Each number is 128 + 32 x the weight over its row's rms, rounded and kept within 0 to 255. Layers, rows and columns count from 0. Numbers have three digits each. The size before them is the row's rms in percent of the matrix's.

# up: layer 3 MLP up, 704x128, rms 0.0777, rows 267-301, columns 0-127
# down: layer 3 MLP down (transposed), 704x128, rms 0.103, rows 267-301, columns 0-127
# gate: layer 3 MLP gate, 704x128, rms 0.0894, rows 268-302, columns 0-127
up267 094:150088152112176128109094127165116106127132036166135107145110177122121137142131151117094210141120141117096177160105077057073113148145088104098151086116138105113087117169113135117182156121113069151127114164038148130122091134118106181166114153088109092143153116116155121135091128066149207152119124181106164069145222135114114139115156144095122098135128137137091144093189121123116142164144
down267 090:103104076166157125124167134096226132195108140116153094162115137133133140183189147152144117073122128154155090156110168163186149080119130127081091130119166131054147128148105084173132155143189137103119073141084146129128107166013169064148135160142149128100110094124133161125122160099125162107133185127090132101099095157121139144096168159092154151126155128103088116150106124119189136153130
gate268 101:166183225098149163186116131111072101163087161074118127072147121086080113108143136152102138130102110101129130168141095132159095097172155117144139092183152096138138190125047134118118083099087115137085072159123157119146143118119124103147040099103089092096139078119213109109163154119130120140138080103093151101129159084105128146176098150163160132110122096082123153137174135143127144103100
up268 094:102187184118149130172190133077114147123108112105118133107172132111141123152161137136122156124076167097152111101164133133135101190154168143141156145146159110133119124049113132078149094106145123120125152154143189139175186110150089117157166135146201096159134096046190116177147137125140105167096124110125138128110112148159156166175050188099141137085141169074086086107087142101162087067129
down268 097:094124080082100154134164136075100155118169107107153165139137117102105147116110157081096080133105114100123151101104100164141140146107150156109107137106087131058191091154126153177138129106063175087153104109183130161089143159083071155097119182112166153149136152178105175149129154123151103115102124138091101177148166140097132151115160088100131128071104142038076143091028115132152136122176
gate269 114:102095116133164141149167105127133144072117085104109083159124146125129151099109157133116133093120106168142118167131072157138078084110171098120148061098111142131099131077076133141120041125102121165110107198096189089171138120162153121125090183131114134166160148075120087059100105118146174150133135130095138135131161185104107148103188121119151166205165136098172042135151167148093148147162
up269 100:126077119183142143101146121144170180098117113117138097100135116127100130099110146148099124125109075132127091141108119050154167107128131123125084118161131117077136122085085152155115115149115132116151142183180135074107120094141105176101210117147066116175139085112119195100070105081082138131118147089089108139181131152104131136110206118126057056099108116084059116102173132107144065089116
down269 105:148073182165153208112106131156112124070081143133075120133139137129099148172138134123165117069148070177132186080105121176120121095086104157182100143165152113155114162099161132156080157080115132151174104173146160142172168154137146093064150123090142133140129132136090133108096096153146194090128110118162101128140121146087080123137123156141094102158114185121094082123063159117119094152213
gate270 108:115089136156161159128122089130169106046151102117107111197170145095110151145139114132134142081077142100177107108134138150145133109088150127081096103152094153084138120133132144143164113115152128134175102077170114085156132108121137142147155129093172159067164130051076129100047120077098077080118118086165156126088098144121101144106132119131129159155125135150108082160115172248149159169166
up270 108:166125151154130095079119100132140093085148157124107222146095150153116089147115072049103158169067152073155160101140170226155118093121173159159126170139125134178067099156125133099149100108102145128136098150183130092161146115109105148084152175089145107156159105046126107095109165133116133134148167145151171081176123121149158117113132191080124158128146106106102086136116125140115111136170
down270 105:102150158103148133125087166116146112139111096178175120224094181104130111114199132160223079152095097187138107118086116146113162165112133151132104127146181131118112098127068072136112150093125146144157120145138131138156144141145122135106105112115094104102103110146093137118150076108126107098125149143111101180117147077118132145101137193140181118111119132154117033219088172107100069127082
gate271 111:143124197133062182103174099148144118165099177116099038135143155144105137124187175140078132211102096115110090110099120104097166095174099157161102173139128158112130095139075112114116118102144097098102105128181139123127159127101125125145107167104107137096126089128113150145151165057155137134155160128109197126098109169105101153165160129122131134105093118105213169222082151131125131102129
up271 109:134105171108121150116154101147162142081128145147129075129107093100095105119192100198085151132094112079156126126048121114068206064146098128168104147095138143114131140157093105129168135213146134131176133169131137114106119150172123132151184176175128125188102048101087161155157153129129146194139098125116151139133150086182111106166163155054144121090168114124155132124124105120169138110138
down271 101:104094145147097165144209135205126191146128128190096147189116134105120161083156154132125186153115112152195102186127158159173127101127152117124067119095176053179158164132114131149164144137137148099154118124133170136090111127095126124125212136142160109129116156112173146156177089130126128127121145107109161115099113054065146153114125155146191145059111127142091121120121137177158143176104
gate272 101:139143129152100096105130140151118100099140182065106074113082179125098116083098182154117149110115117140093108115076094099133122099142130136160106151097104148118213140134065164174143051089163117175062050139106125118117129083127131085112102170130152135088141148119130092124031166108173141098124100089082111103159112169111124044150124121143139172138116138190120119149146131122121116176160
up272 091:084114167146101187120158089097114173143155110149116121129146160140119138149165124086185143136122080096128132129145098144169160133113095081086184125131132101072076152169177081052096167155126115127118143129091171165141134137183194179137153131103159139100086060136104151115182136122112131182090161113110078105130146102174107189178155204127099148133163107082137082127173086155108136115102
down272 092:126162120153131144091157137108160112162140215113076099073107142152105162171144150123175102188118099125142176100141058111174119133137161089129121136097123175110198117169145091118147124080124165132063121140162142156172099110131177153097128129129135128119157132089151120071055147123173148192134129050090092090142111174129155126234090177126102097166128149149113126123160119122141123132130
gate273 090:132136117130086171089159121131130091155196101101078156139171109082132155162133145130187123078121140153139138106085142163110131110170143139095174128072105174079121129154087147073144108096134124124167089154147120124193099166093166078149092145122173143063182123059115142117142156134112045170176161098154153130097134123131125112135149081134176173203165138134084152147164133162107161177098
up273 093:155156130086126084103094104153156059120081184076125186103120108149146062152131142102095133110137158132143142106126073159137137136166090182114214123121146104082151135126159082148149114105124113107101200108107052138095163141120093138087125057146118147139127173189114134102123080096056147146152144174149134131119134120125169092179128083093102132056109093169142137113178155144137153145083
down273 097:134187172101127151096169135143109097122132132143126232161143171119109077106185138110145108065119113067099245136093132119114123163102193110078165095147140084106175141128152172122126086108108125105162165111141132140150127106074130087121116132166102136104142116138188167119134180121112143100074114128153149150143148132181118123172078193125087150122150102082088157129090144132172095097126
gate274 093:171119158080081112070185138186154084110107152082131180136126162122108101134101146115113110214097133098148150118087162107118147135189116166105171182089145170106047110119086072161091138127130127106145138088112124126156133104106129164120092079152107161081126142160141120109141125098123083134136163140112157162131093185095142187127191051134087156113120137175141105139069105167176143147096
up274 101:160076143132189099158172129154113141131112114071162123133120078124128114079072111118104157088143100061113119164156123185119148127139106092105112148129211126142128180119114179158112122142157110113171106041164146124158153070160068148123149155122122125121085108073122093152142099092161120198129092131137153115148158169132161120106083103066082156131091099120129154108091118111149197187186
down274 103:034153116179118097148100163147100112116112184111128144185115112098099157159163110159146121062120095123143100201103166179121106149143057164160151181134091164123108160130080101129143185101124156125096064102166140102145120131077113133056173165144101193160129111034143119126146151153176090160123121114115119155147106126152173103086106152122140088112151127149080122119124154102171138144112
gate275 116:124101152170109175061105084155120153118168117113091152171076086121069121136129135145100101151130094137151132122108084203092083095151150105092149124084148131113163136140103176127113029172113146177118071165126162105146146090140113100108086157140077126182135099145136126132174095172146175160113207132120161130159123091121111107129187199116131117134146129116188143150148144055121090103158
up275 113:083203110110177180138102172086109156100087055102128119107142151142124128183129190065098144178144142139173222123165187105148107143109143113131123146162096114183127166095170146094117083140101146146130125111133112120114151140117129133182172165096159129125101083118157147133145202109112134130149096174147118130148114085091152142135064142118136107197114124058061106113129113085132133081135
down275 114:190195097119178125143099134178137122093123142149105146085157136149169152140085132097083130050116137114105048120129166127088162104164114149118132179202079180202157130126125129142073156094085079060107098174112119163068166099112133136131155097086142105129104158105135097152113171105113103155136117129132097156114146120101167187102143184104114101155167150083140093099122127164130140122075
gate276 097:088139104157104059136167078149130146108164077093085119099071088180100094093085132155086107124146114100140061048149173146142146155108182107155158145101077138134121099103084151185120139123104108149131114080150097154092170111145109112083113079096135170160148141100140157123084093104119126155150078073125151133158083170123159109099167076090112109202090110095132110126177111098091100155146
up276 098:114147130190143066164144094121107132131088111106125084087122143229090193089130087139076182159158133121174130123105083083133088068121108166132090127148132109131138124149159146158224174068115074140152137141124128194125153178150120127097132116104105151107119113107137169098139145096060126140070123139131132117176157125094144104111117116142126104132147161081146148100118195140072108089178
down276 094:159157119111114113092139070104116111122082132126184150134147143126153125088090136104073152114096093183102118056111064184157121124102154123134086139121114090194111097112078182175118161089162132056115080156081157139115100177095128125119097035120152170106093120102141160127145066127121088114162183080105174107135150178144122125122158110119147148102161129126133153141169146183114076094093
gate277 105:117213121118087080114173148121165109174111170104127120147104136068126104137155113174094098176118151154107064161141103155078135104194086128111156094099134135157174181132124114124145119101157067171103122089114117136149153123137102103112067133182097133136131144146134141087142138125058119141218147076083121083117199126065090121155144143076176173141138102179123119130148150107125116156080
up277 097:118117128176157110139163132136127122124111190080173085151168134093093155087095153122117112125117090164103121162124160136148118097104120123112052178146147187187144088074157112124143163163096059134118089092115172096101097126162074133095144086142163153105064129185122163168165108165075067074122118143137149119075154087173070096116130171138139187168124141136125071133146128188131124120105
down277 102:142119041188134113153145124148181101078132181129148119149089101131137139113150184100065109088094175198122129131127125154149136105121144128172122162115148127153128103108112072151165103190163118088153169119122103131093140138069137113108161104116131121069144158149174110085196152148073076068130090050093118127082074092128129158119149142096150147188105124129120071154134145160154162085142
gate278 088:092139160104125072149183106154066161127141129066120125133123115111135118128132172116152063088139139188096112122118164107121159100108148079131176111155117168133131176150149134190114136113123122171140136096144141217134158185149122159179167089114077114128102168079116102112080095132153056107094199149059115179084104148122122162126106125124053127166106125058154101122119099090105129116102
up278 093:156150155170111136157072090120137121116110114124130098139128078124115109079167189128125094122146111128103125082143195158181113183181159115128107087081125110117189146114141144137160086139149070138098128181149107132113123118150123155133047132103098118097177190175210084094130106168173122130117116129127081120091128125120111144086126071114058091118063105146068187106169180143150120117108
down278 095:115135056181102114127225210153069129130152165109076130125132175159139079111115183160143133157111154134121138143147163103101086110063149121169127125091084130152166091110128137158145078057120113108103085122151140068063095127099128127123080129165125082126052157109134135122131125140156154116124132201117105138132138155135133205138119119087057145155154106134146099138135089117165144131168
gate279 088:093120147121153160113099170073142054175146117103106189145104173057119166145155139167131079136090098184093161106143159168115093158110191137126136139082100138124140101140067132127172133094152082142172128132056117102173099087170172114163102146125163130151150136112121150153130137085128145215174124182137089149146181126113076127136179160085114097127105077146160068121135156125159128108104
up279 095:140091138093135080141116168128133157170137126119147175107087159149123090197143123165147112080105110175099091119164154138105076172162151127123137105145101135111100204151160073064136174127133152148138091113089021120129135083072124090139191146115165132101120117151135130128119092107105134180165084142127185144116042151154091164067140100124173118118136132205140155118138132147152128126081
down279 099:126166125182174084121182157105068098125122121170110116132116115141156124159140164152111110146128090122082128232117129175055124061147133116139149076147068092093149159143141137173153178146110172102090191107131138173189141101103127186124124116102126091169107129119107113122131124139134118160112128140168042117174100139179133151134132112205173136130165118162113125118121125173151139119049
gate280 095:146140140075111131105157119155109137167153145179121133176073146164134094105166143149113067104144123142165110152115109207155141111122114099154143124102089214194132143105159158121048105139132129136099121110122170121174155188140176135121112147093166119110102066042114141147201109171179135095134148140086138138120165094090081105150099187141154133119148143141188124117189127181162146143127
up280 098:134135117139141160166158096071151101048150125153157136158113120132145135149172184117093102042160148165158129079094120168109093093106167145142164096134117139123105140149130150174129124081205158103108115186104179152173117100095170117116129114092104108107161139089099118138093178134148161116139198134152163098158084139095202128073154104157173144152062149098199154142138175166136112131131
down280 099:070130176135078091109074107135154144164120146088128164129092114189175168178134080167098100167081170152165131170146136181121147223102083150086126189090127142123134169139109095164141143077160117184106144146134130160088119147121149199136150146155126134113119141182164147120179165114078126163131091172139090127174136138121161130129169078131105103079167093163113128096150097176113112120093
gate281 101:092165144160092121076151149195129132127132205164123090129148183203089091110072181149081137153163135131226148110076079081104123169140117137142097116137163137103139157133044142165145089106134144139068143160181147114185129121156147120158093200103114156113160072187164091106158149126122155121105145114088170154098124117133100133122096146131113102132157160120151164143162125132110151115134
up281 097:163175131143195167117172106141183119108111169140140111159111158163166108113128160116123119127148106115159135151113130121153115108110074141151127098192156110147104207128079094142134092176132112062044186187075107059124137109094101183137156145100092141122117089152146156184136138140127119110121151180135124135104070119110076162174118071101144078072096136143135118144190133170162123082144
down281 098:144125130114128122161189092119058141166116154136179193150087137111142130157137124089149098110146106160105146215128133126184125163150135127118099145118093155144112151103140128091124151131088121040181247116115148121095118154075107172153204147115108085129142180097107165146137103097122098133093149072172110154160115117140175114131099107157118102044108096139134112144146120066127128117092
gate282 107:110093173170137136102086149124163150172110180140132100158091123118135152127088154143133093201157082089108115142083120085085116071139138113102121142104162139150141153202137136155120060133139144137098081154095161094109066155176165161095095226133113126144144106148142073159167044106136085159198164132157148123157104135146087122114082108176113113117093135141195137162099140117136113155115
up282 100:117137094146160085158083150133121150105074144141160223141096174051124172182161114129133091107173154122155116132108152155174092143117109138092113141127106138085125128120162121146211139053137127178164100155091101139126129070142217141108110076177150118109094092103114083143104097159110125148140136188095092166116121139138155157145120155138144087140091147159088113116070081148152145141193
down282 100:175100173123121129167099110155102103093112103117138104110096199107123078171083160098152087089105120147107149147117075077095090170147101138123120116130147143119124165099174109085088097104042194164052133071099102143135163110104120169123082140117101130134158140175118129151159139136104125093207164064152142136072169102147126094161150118117161083192156146119160152101088153168152093146145
gate283 105:144152121106064113113121140110152099179135177086105146177098104078092147136138159126168069187131115124103117103132126088099103119157095111137112102146141178163160130100097158147147123134150093169128116138098158070131136109161144164125142151164101168092145104061144100148144151105103122127094150014144139116171109114063154137200116154172169148152190126126056089128075180119071153138169
up283 100:162148062108125040180152151115134149096144179090125090115110122062126145105178188129125157126105075162071132110142157120180167174181133110154090118081101147127152117095129153175136122127150110116108093117119131118174152086186085159172130137086039093145082131118161136150094137152130111155120147082182099114165071126136093178149176140172138168146097106097101122142101121138072112103155
down283 096:149069127099118098116120124073132137119150116124160086158142078129118099096184177128179177098111079143116123116220164055152113123172080164124101173129123140153090129050112108113068094173140147040137173096107172157138179104067115132153125119171132157071183130110102115131151138163108168128129113130108154133109059144084162151111090127094120082145127087149135101149142146162115113135154
gate284 092:116093150085151109099156039190134107142175118110090122113105128184076094053159126148115084102154158145147158128140079135100069141152143120143190106166080152114117151108158100118177102122121133182063099088190131152170142095148123113115106144106093132195163089084152093155104142091106099128136115132122165119137131167149141142082094146157112153214088111125148071150112137109070149093105
up284 093:140144080130077102168066169091144179140091163172104130126148200166075225112145123122171198156144091104118137119194150111074116094098173107151106144054168095152137113152088119173075128098138107193114120157114115075097147137121077094139114140071123149100084156129136111080058143165134128175103141116095105106132100080146111129159124116105127115115148110096088111119127149132136109155138
down284 087:165159116165107088128112171129120195129139143151051079133110121105104123139095081097104172059111135137139152101178127083085147097122198085133079125110140106152114118139117123174106093121136122178119078131119197104167109110235156087092097123097104129162037129141156109147084133160138124111114115144138106131135188107117076082156170111117173080103107110115159138130120092116159160179119
gate285 096:060118184104101038113101145101132144125204128127142141127154193068104115100174128067191105129083087118102147162078173101107116151115087130091124166146073136150108081116071162136152128078132127177149111104098135105150158089173091178141190152133103157115114141129100164113174119087121107158134093099123138117138184101084100167099161098161092131126138085103098125164113162129082149132158
up285 098:097107143180190193147111113169138128132145107133106128055104099136131137139102084117093120134164198188118200156150097160084137144109147155120135102149162086088169126142142092121107152204110184127083111136130137122163065184120130148126117099090136062145150106124120108138089161134103149120167102066169168123133094124067108177170133168120116107144094134139204112097132135092083061098122
down285 092:091217091155128133119129163161131152130103166123100101134110146120150150125094077079088117115161137132155141126090080110087156120115187070104170092119146110113152128180187156144152151106101118254097067121132115069131073128165127101123088089084125113144087084171187078158079161117117143123141146117094114153120124150133041091129141083119148161132153142145133147131082094127118129140105
gate286 101:128156130066130135062151086106128095152087144099102173150175113073083140108135115098120125127080108152091095115118106093159100120144132102166078181160084135110119109128112087109143108060090146109162132100075191147150133170172150147113181153102167168106125120112074103081137120139131116127118158137124145146098127131097070156213122055089112074072166121134177090125129142124067169097073
up286 098:117071036179126066109169114169127169164125034119158116070108108163113131113079160099039133116105132119132133135110150090103152136160122147132143148097121121147111070108146197164222120158120124106107154091118131129102183084125088141158168150115077114165139101144133169129169174128186097156145064108135101112127172146088131133141141134069111093146115136097095103103128111147135120114140
down286 098:120049130135171166152125136149141170107129155136100053173122167172063144144123118107117142168131107081169112155160162116101129153145121143130099127101090144109105181152169068136186169114177110142125108137105123104190108135176129117192174133110104120106150125149128096059121162115114167133174160151111117099133087052141154122144123167126105093119072071194158149129157116114171152088212
gate287 102:147134159099142093140165111147068072083089103126130125127077178169133107095144181074135138093168145195128133148101134112108130117088161136091079120110068118135135150145108227126163170090086130151125132117130148131141118160162121122139178193113150102183164087137125129083131164149182145114138067085112112072147157177169118095126140133141077159194153160117186128066137114100109170112159
up287 106:112122120079127137122106150084134150146172153041110099132123144139113067142085136090086119191082104160131105193160157129105161083227115139095136099120113165065170146159132135122121095170165180165145092129157109105146073112160143112156086160116108145125051152084158110115127100133080123126122111111108092120147078155126088124102102158170107172163140150083101109060163170141085147109161
down287 106:145108151135189160129139102137100116132100085105136146108091082142130122136123119098147136163185146150119049174077162097156084078135149149172130171091177080127116140063149113092194145108076213163099140068151079078110119120125175127068103160113146105144167132173152073110110191084128104118148154122156131099134157160145154055116106177150120169139101142109124118070171127137132144143131
gate288 095:156070163125115181097114116121172100120201105148097134118162143156057109081132154176100132131103169087117119127135106168114105152124107137159097149119158142126079125168052070089127075120141142143108101084117114156099119077137080130105109150110145165120135100075132178138189159166181129154168201123097156132128093122063058104103105099073169152121078147108150136136129176080167108115105
up288 102:134117090092160174095115134114125135060134173134089145058128116096096069168108167100122122122191167064115136194174120156171142181129114133127096090178114154162125145125189167114130153119088111127120123047109091147165128111164134119130101110128123137105121161151101123151206113174116138181101089134110094163163104093124078091146092116109111152164104074133169080138167139121146114049078
down288 095:148151089129109188089152105127149078144138087152111145181099150161141125167119135185102113127167127108139181126105111192152090148086134192145163146139146169099066172166175091083096118136143066103147138144132126108160113196052109168124150154127118128115131109081139160169081120128158097155091150123064154142168133183163133109155167075102156102082109146106050105111067141161131132095135
gate289 106:162126161135063155174164106179096123166107113114094104158122146184135144087167138149104221189120182181148127112093156144095130108139161155146221162108142120115046135110084130095154128112074141140156103079123157138161134118109120097175075157125143105158127128098122146111136096082206118094109138074113143080091121165119140154134102094160126174160092128095124207130143140138113147132153
up289 103:209111185078080115106161112090115083119147144188109114193167133180140145070194117157157175135139133120124164131142115164113147148128185138167145178098114122071085154180052126097101125141079149138137094148137125140120099105151105123092083190132097083127138128155119136139080184090195190132160125119157175135145128143174145134155096139172122168100159078157100119157110136104128127143088
down289 096:132095146145130114129110148072153127093138157082189121102082090100144074122120115157164122145168158173115140132171146131172175142089102106075094162061093112184181140141119127187125107173147148142092167118127110130147112117131100138097167139167121148152103097217149099116095139118130133106129128185140114231082106101126125146105081134080138126115038132161140083179111124118092137203119
gate290 115:093141178162139075149143073121090083042141126071086151137099134134105102085125149115095094078126198108157115132133091141147088101113104119169113075091129146132180113071175121130171113137132222146066134148167132142145121059137103166157169149165131164109124147073134119108112090065133123116168135166095094108184089137127085152113110149110117106141107102166103120112137154175147135197128
up290 105:094159182100163155107103096172160177099112161150136165173085136069128138106184141162149088134193158121146140107106112120128078151053146170169150095146112120115093154087164163136101103161098092141032137147105141065109105190162164130118141139148118138110189088120117147130126141137131195071132099140093177093131187105116096134112138146142125111093163176146173124123177132135170179152096
down290 106:107119072123043168097098061149096115113125101133178149086143133175181158125167084152152093178154147095122087100121133156178130082117104088159128102144147085126125161161127105106140140102096133133170103103066195162114177166124071160111147192136152140160153188200116157128151122134151132088115115167102143076111109128132129138130122073143118141049123096190080119131093123168118153165141
gate291 100:179098179158169106070135172153066089152099110124152096123118153104159118146168158125078126187125109118086117129079163152152081140155143153095125153209115159133118082180094104121169093111064134147125141139142158123106157092143150130108147086132147097194160068112124144147119152134134077125138098059135177096150140232114150095117160139104111120142175114111162117199084132107110104099159
up291 104:140146137162105183076096157145092078152126145109158103120111117128134073147145109100121145162124145087095098160131140148064051143128108102076158122120165138076098128123162128156154115144132102156103163146124161107119205115153143146074122080184164146133122187110170117128169106163182082103080135073151157127154114193135113171116138219133127159104151132170145131145062125121121079143041
down291 102:184128188133150094139151161123173151186110106101151189140107084162150122172157150150141117150104113184130121125093087131085122109079080150155085144119168111133116166103144050055155164154158156067177152180133109113154132114116077098128123075132132162165196097149129148132133128143119117158157113125171148158105131109109181189121107189128158171116115059126051115128093136116121159173156
gate292 106:142139196146091131160126115160128089114152131070100103166179101176127145157154124165169104148168098174109096106106131122063153106145099112152162079113141173110117223125125165221102198094091121108116118155158135129203104169155106124167096128113078126105121186116101103099115090112113083110171141110040122121127141166123082146115145089160140131148119107134149135113153171162126159137075
up292 105:144120063134135088119171153128127202175092154132163105135167207155145097130155117138127144134157147115203073133098116134168126132094143141146158130100158140132153144164132084121099129109171135126100149135138079108092112115069082161120148185120206167106133098104101159173094149125212115165146076117118082151077137106117139104108111078186088112120171107176143159135098083091135050160142
down292 104:085178171068157102186095140075130108176178145070089147124126111141102116153113137093129141123176105173152149118143102154151104178127153107160120074105116136181110091187164153137108167143145104105148113096161133173099137118186103106123142165078164165131161180107104146158073116137122122104120139101128089139180137124123112081184064165081132199131133068161125156181147186103125122143190
gate293 110:126072153126143104157158120081158144119034202056129095150145162101114133146158130139191082150099123102127113169145161168146089086100123118175120104124135177101126168162104188140090108084161128140104107081157177154122132120130185134103110064133142196121123081092070172109126097126113135138122125079093139146162094120116081115114130142133111137120127197138099104182156108212120161123092
up293 101:098061124171096075174077103055144118138076099108091133123135138068117176137140113139151173204149141077079088107118166116153121147100112113141085123147138090135051113136148152137078150123138133112140096095127098093139151107068149112094141101124107168129100043170073158117050172067116135126092071118100110116157101118106130170125096114113145169129131160129089166122143107156082101153146
down293 104:138165155111110131170076108123092079116070112085152118126106142201134139120164083097128159119185129096144130133121158090118134186115163147107134181124137164120115115084163103149106139137087082137116076091128075098160115112133197119123089049131121099152189142108111152138151130131163148090090147177165151134121183176172151093112097102130112109077078079131181128068176175168164098107182
gate294 108:150151118117072108138166101136097143100173129088077091108108133131113157112184211159097080187160152155116093109167175132110072089109125101165152116105119148122134149087127080149095101119143113167106108113144139182121128132147156146136078188116147119118112152118146173139189109104132050171222179149092168135098154149114074105113146118107093159195136136092146135145100142166171185162096
up294 097:142092098130180115142128086129136102178153130102151123104128123165119127106119125147209154134131152090137118122138147112159098145086096145143067120152103114150106130065140056101090145124144156110091129134044132076148092122123118149161103128141135149142182094189176153127142188162112176161071141185110102165066119139114171139087099134100111112097064145101105154220126166127198154143186
down294 103:139146104119160111116106155161142148090119075125150117151145118087145157131148151043162115086076016199101137146072137138118155096117144108119103147045126104132181147113138168133109130170109171144149144184095133069132123099165107138190093113122165142127113136132122150174136136198105092125098162084141073095131142126091147147141188100109072164074085165133122138102141143183157138123096
gate295 105:147167138087057118080110136124117064163104144108111095127148136135113047117090176151072142115096175102152098075105098101075147072106123081071109116143132230140181118113100124126128084152137073155142130100146114157129101125146131094121123132179175160068167108166111085118143123100146095185172142099142151078171129119122103157132096126073186150103152128169110116139159119147099077145153
up295 101:130117167101114138091056112162141108099168097050130099101158094088084141115054117122162116133174150139080101153162129161118107118113095136084135097124209116128112092128110105067067105128122081132084124113100133103112184117139122157110094073143160136100122111117104093128116137155135170076132157149115047232168168076138085154137137119117051121133120124093149124116153132156145155094090
down295 101:116128135175110129119074129106113107111121096152120162076137121142128106160133212169105128150146157118080170150135143130091138097157097173075086180119098128079104118123066085138173119092135201141160123136096054073153109102133055123114182117100159118150155127120074150132094110129113069117116084140117125138192153088067148129172158074104094129099187130148135113174086098057125124117109
gate296 105:166187104124115101127159105113117184082097120061098088102063163091096183090120167138121100142104151126050161112093131158121094129153082072087185117069117122110183178086152122120166125133127076204123110117139127065178144153129138136102125130122075118165150110150126155075143142118155139151159085125123082090188147137051123123138136133115131142192153122114138129083082129135120174158109
up296 092:163177104123085099129131111124147169112129080117132059081118159098151179105133117128079102107097121115124126151153134129113112125133122104108166100095192123130185204073141097066152133136101099121109142160180161088148153114098163182135128160105143149147083092029116115137095186122148181124131104137110106099182120084079138126110097158120139154189141153130104146066056107148136151190177
down296 093:148113082120104116099122144101138158120093117145180155185188119102140140127127089170096067118126109154154096093170141098142157140155131131104126112101125153125172105096158103092127166149132099071134187075073138119118101132087172100199078160166102075124090082069127127192138154162169200066177153140144145173116106113081158150113124149103124144126137112097124114100188104121066160196146
gate297 104:064078125210156127129129078133144113099147155132089128163163121140114115044112112096087125106159120091098159066056160103131110099099107143153122083139092156109165138081119083129203110090166159181159076125161132152169169061129140081099121136159195155132141156063119126127128162150152137087103158127129105078098113160078098116118126070170089155147115115154105137133079110138092128131127
up297 105:164118087092164103109055107126155132156040099123143120128138161147101087085165149172142139097099137129107134095091166156064134081139192128162089135169089234101119191126098122171102169079154111160110123131097135113107171140147137137110116072066143121113130177113167164079109160172159092105124107170193106150083120116150139120141146143121127146120156152114105166185092099121175137127125
down297 107:132086175158119144133076130149124141150139067107129075147086117086103114188209094097088151131071155174077105131104143188120114161108092106148105116089117163136123147141100099115131145120136097139099043141147100200103132211115171127134094166152126104147073096107113105148141119139108132130097116141155130097134165153156173109043129146053151146114102125100087158156182118190156137126099
gate298 092:096093153112150120160170119170165088119160141190101099122166192138095083153108134117168172164165153146088110128066091155113135126082095140099130125073094103121181132083112097148136137118110181136104112155109099054097183138145125151133111204123111144109084119072130126099055154089115168137108117135124189110151135162131104105158159102107153157100132113209112097094120158134089129189201
up298 096:132162134095082149105144151122138127121116182168119157145133166124154157129103158145137122138098163118131182076116138162133177131093146088120168140152092081183114113102108128088172089135154159118106109104211065125171161158109115114102132137115145105200131155180111116073114102110146125168175141110134116072093128108102093050204139120090157103126176088191108174208127157123090151191124
down298 095:118137141062156145193088127134165170136157112116114149148134120157107073153108105165128140154151104079187131115126124104131146154154151119058084124144155170141089118152155055176198113092110115069130143140135101158073176187109164105123103128101138134141165155176078151114093116135106144145076181058082162168128113152125206153113125112120143131148097130095088124158118179123130142221140
gate299 099:114119125181143132087123099199100073080129127067129130165115063086096107125122156143105119044211202146119104109085113110049102107154139125043100115139068207148162159145127108121165127126135116160105129163147071156139164082161083146126134084193119130181140138119103136077129117125126138098130102162105119086098139114113109119136117148119089162155121100114143131161126142113079097148155
up299 100:092099143127157159098152150105107169128078121089086130131144169074104085135084162086163144139128118151156151206108158113137110112129094175141076085139162181108194148138158083121137144158140203148095131081110096147106119102103123131112127157136089151133121133131172072054065141160116144112125067108089051134150086144108110169104088166112167122134199132105093048134159120108149119135154
down299 103:114091161119199144159112159163070066149114070085147132155151079110112127190102134152125145044146142148152042152139206091110127131134118107116139152128113147108144108092059086121157116179114140150137129168165100149108052142142118153101138088097191147125178092208136162139112142129103107107166142179108103116142153140127126108070181144085157139074151106134104124133168156128108128149122
gate300 093:078096088127162077141169110161164158124053143119112107115080094134122079113108124128103188187118192082191129126106138133120127135137124153094109105145107125145136110154161164152158124050158106115151092097131172198157074158141090116138107126123118158084156101161065140137069079125124148115092099100138141145158135120121189060100048128106072112156130110088070120142162144074154136134134
up300 091:124136090165130134152141114142155090120060137128146092085062136140114150171131120080142122104160120136157152112140142140134138128183165142154071122174163080116132084170101160099125174183084144140109091075167154107080144105164114056105100106147182121136113065109120177158168155108065117150132094098083116079086101062141082177120162161141152159123120101197169122165121158183110158103156
down300 093:166148138141086122053093102107194159099193103050121119104175148149146126065101148145136118093150119130160154084089163130093185131193128102080116130120129171107200074114162074194151110172155150122117095107177158110097126119145147146116131118100187145169136138105149169089097144120084103100119180111168088131145125135147124089128095124106103145120185168213145154172127137139119145122125
gate301 102:171153122107096123137122103088135111163142194088119125127105181129084082097073133098113168073092179137082140117143163153129126082127078108196139148116147154144082151134106113128092134117137148148125117066095146182209103090136088172073168121138144178079135116102100088117149183085164090106086157145134153130189088141051161150069111095108141135108101139093106112078174113137142108123105
up301 108:124103143125086087177081126191094159090095125084099136155115093185110203118085083208163121094156167110181079121156118164083094094139122156092122172157136156118108147156125121125135143088086149146174128100129115147159102088118114118181115139197189116155116105128151172089116112154112135129138124154183097120129151156119116141109146043214121120121141066119112128098155147111139193134167
down301 104:057098128107127164126132128074143073180156116167127155136111128134129135063058126139147124170120090144166217106183085108094140068133100175167123120144114156188146143112069106102117129035187122076159137151090176145156123081156123114100143079110129131075134160123102112092142134125141082132159103145183184152094136148076161175153148104128163148143171112123111145166136129087143126123118
gate302 098:122099153137131104113085112217127074062142169104128108136200093127124196045166102225127169177143106115125132103099110105105122130089130151104139139101090155167134118118095096141121106105143040159113144133125204142181087144153167072144114176144151097150124152125142161116155112179169091101161141111144132123094140111136097114171158100128130146152160166136107113168108136166112128088074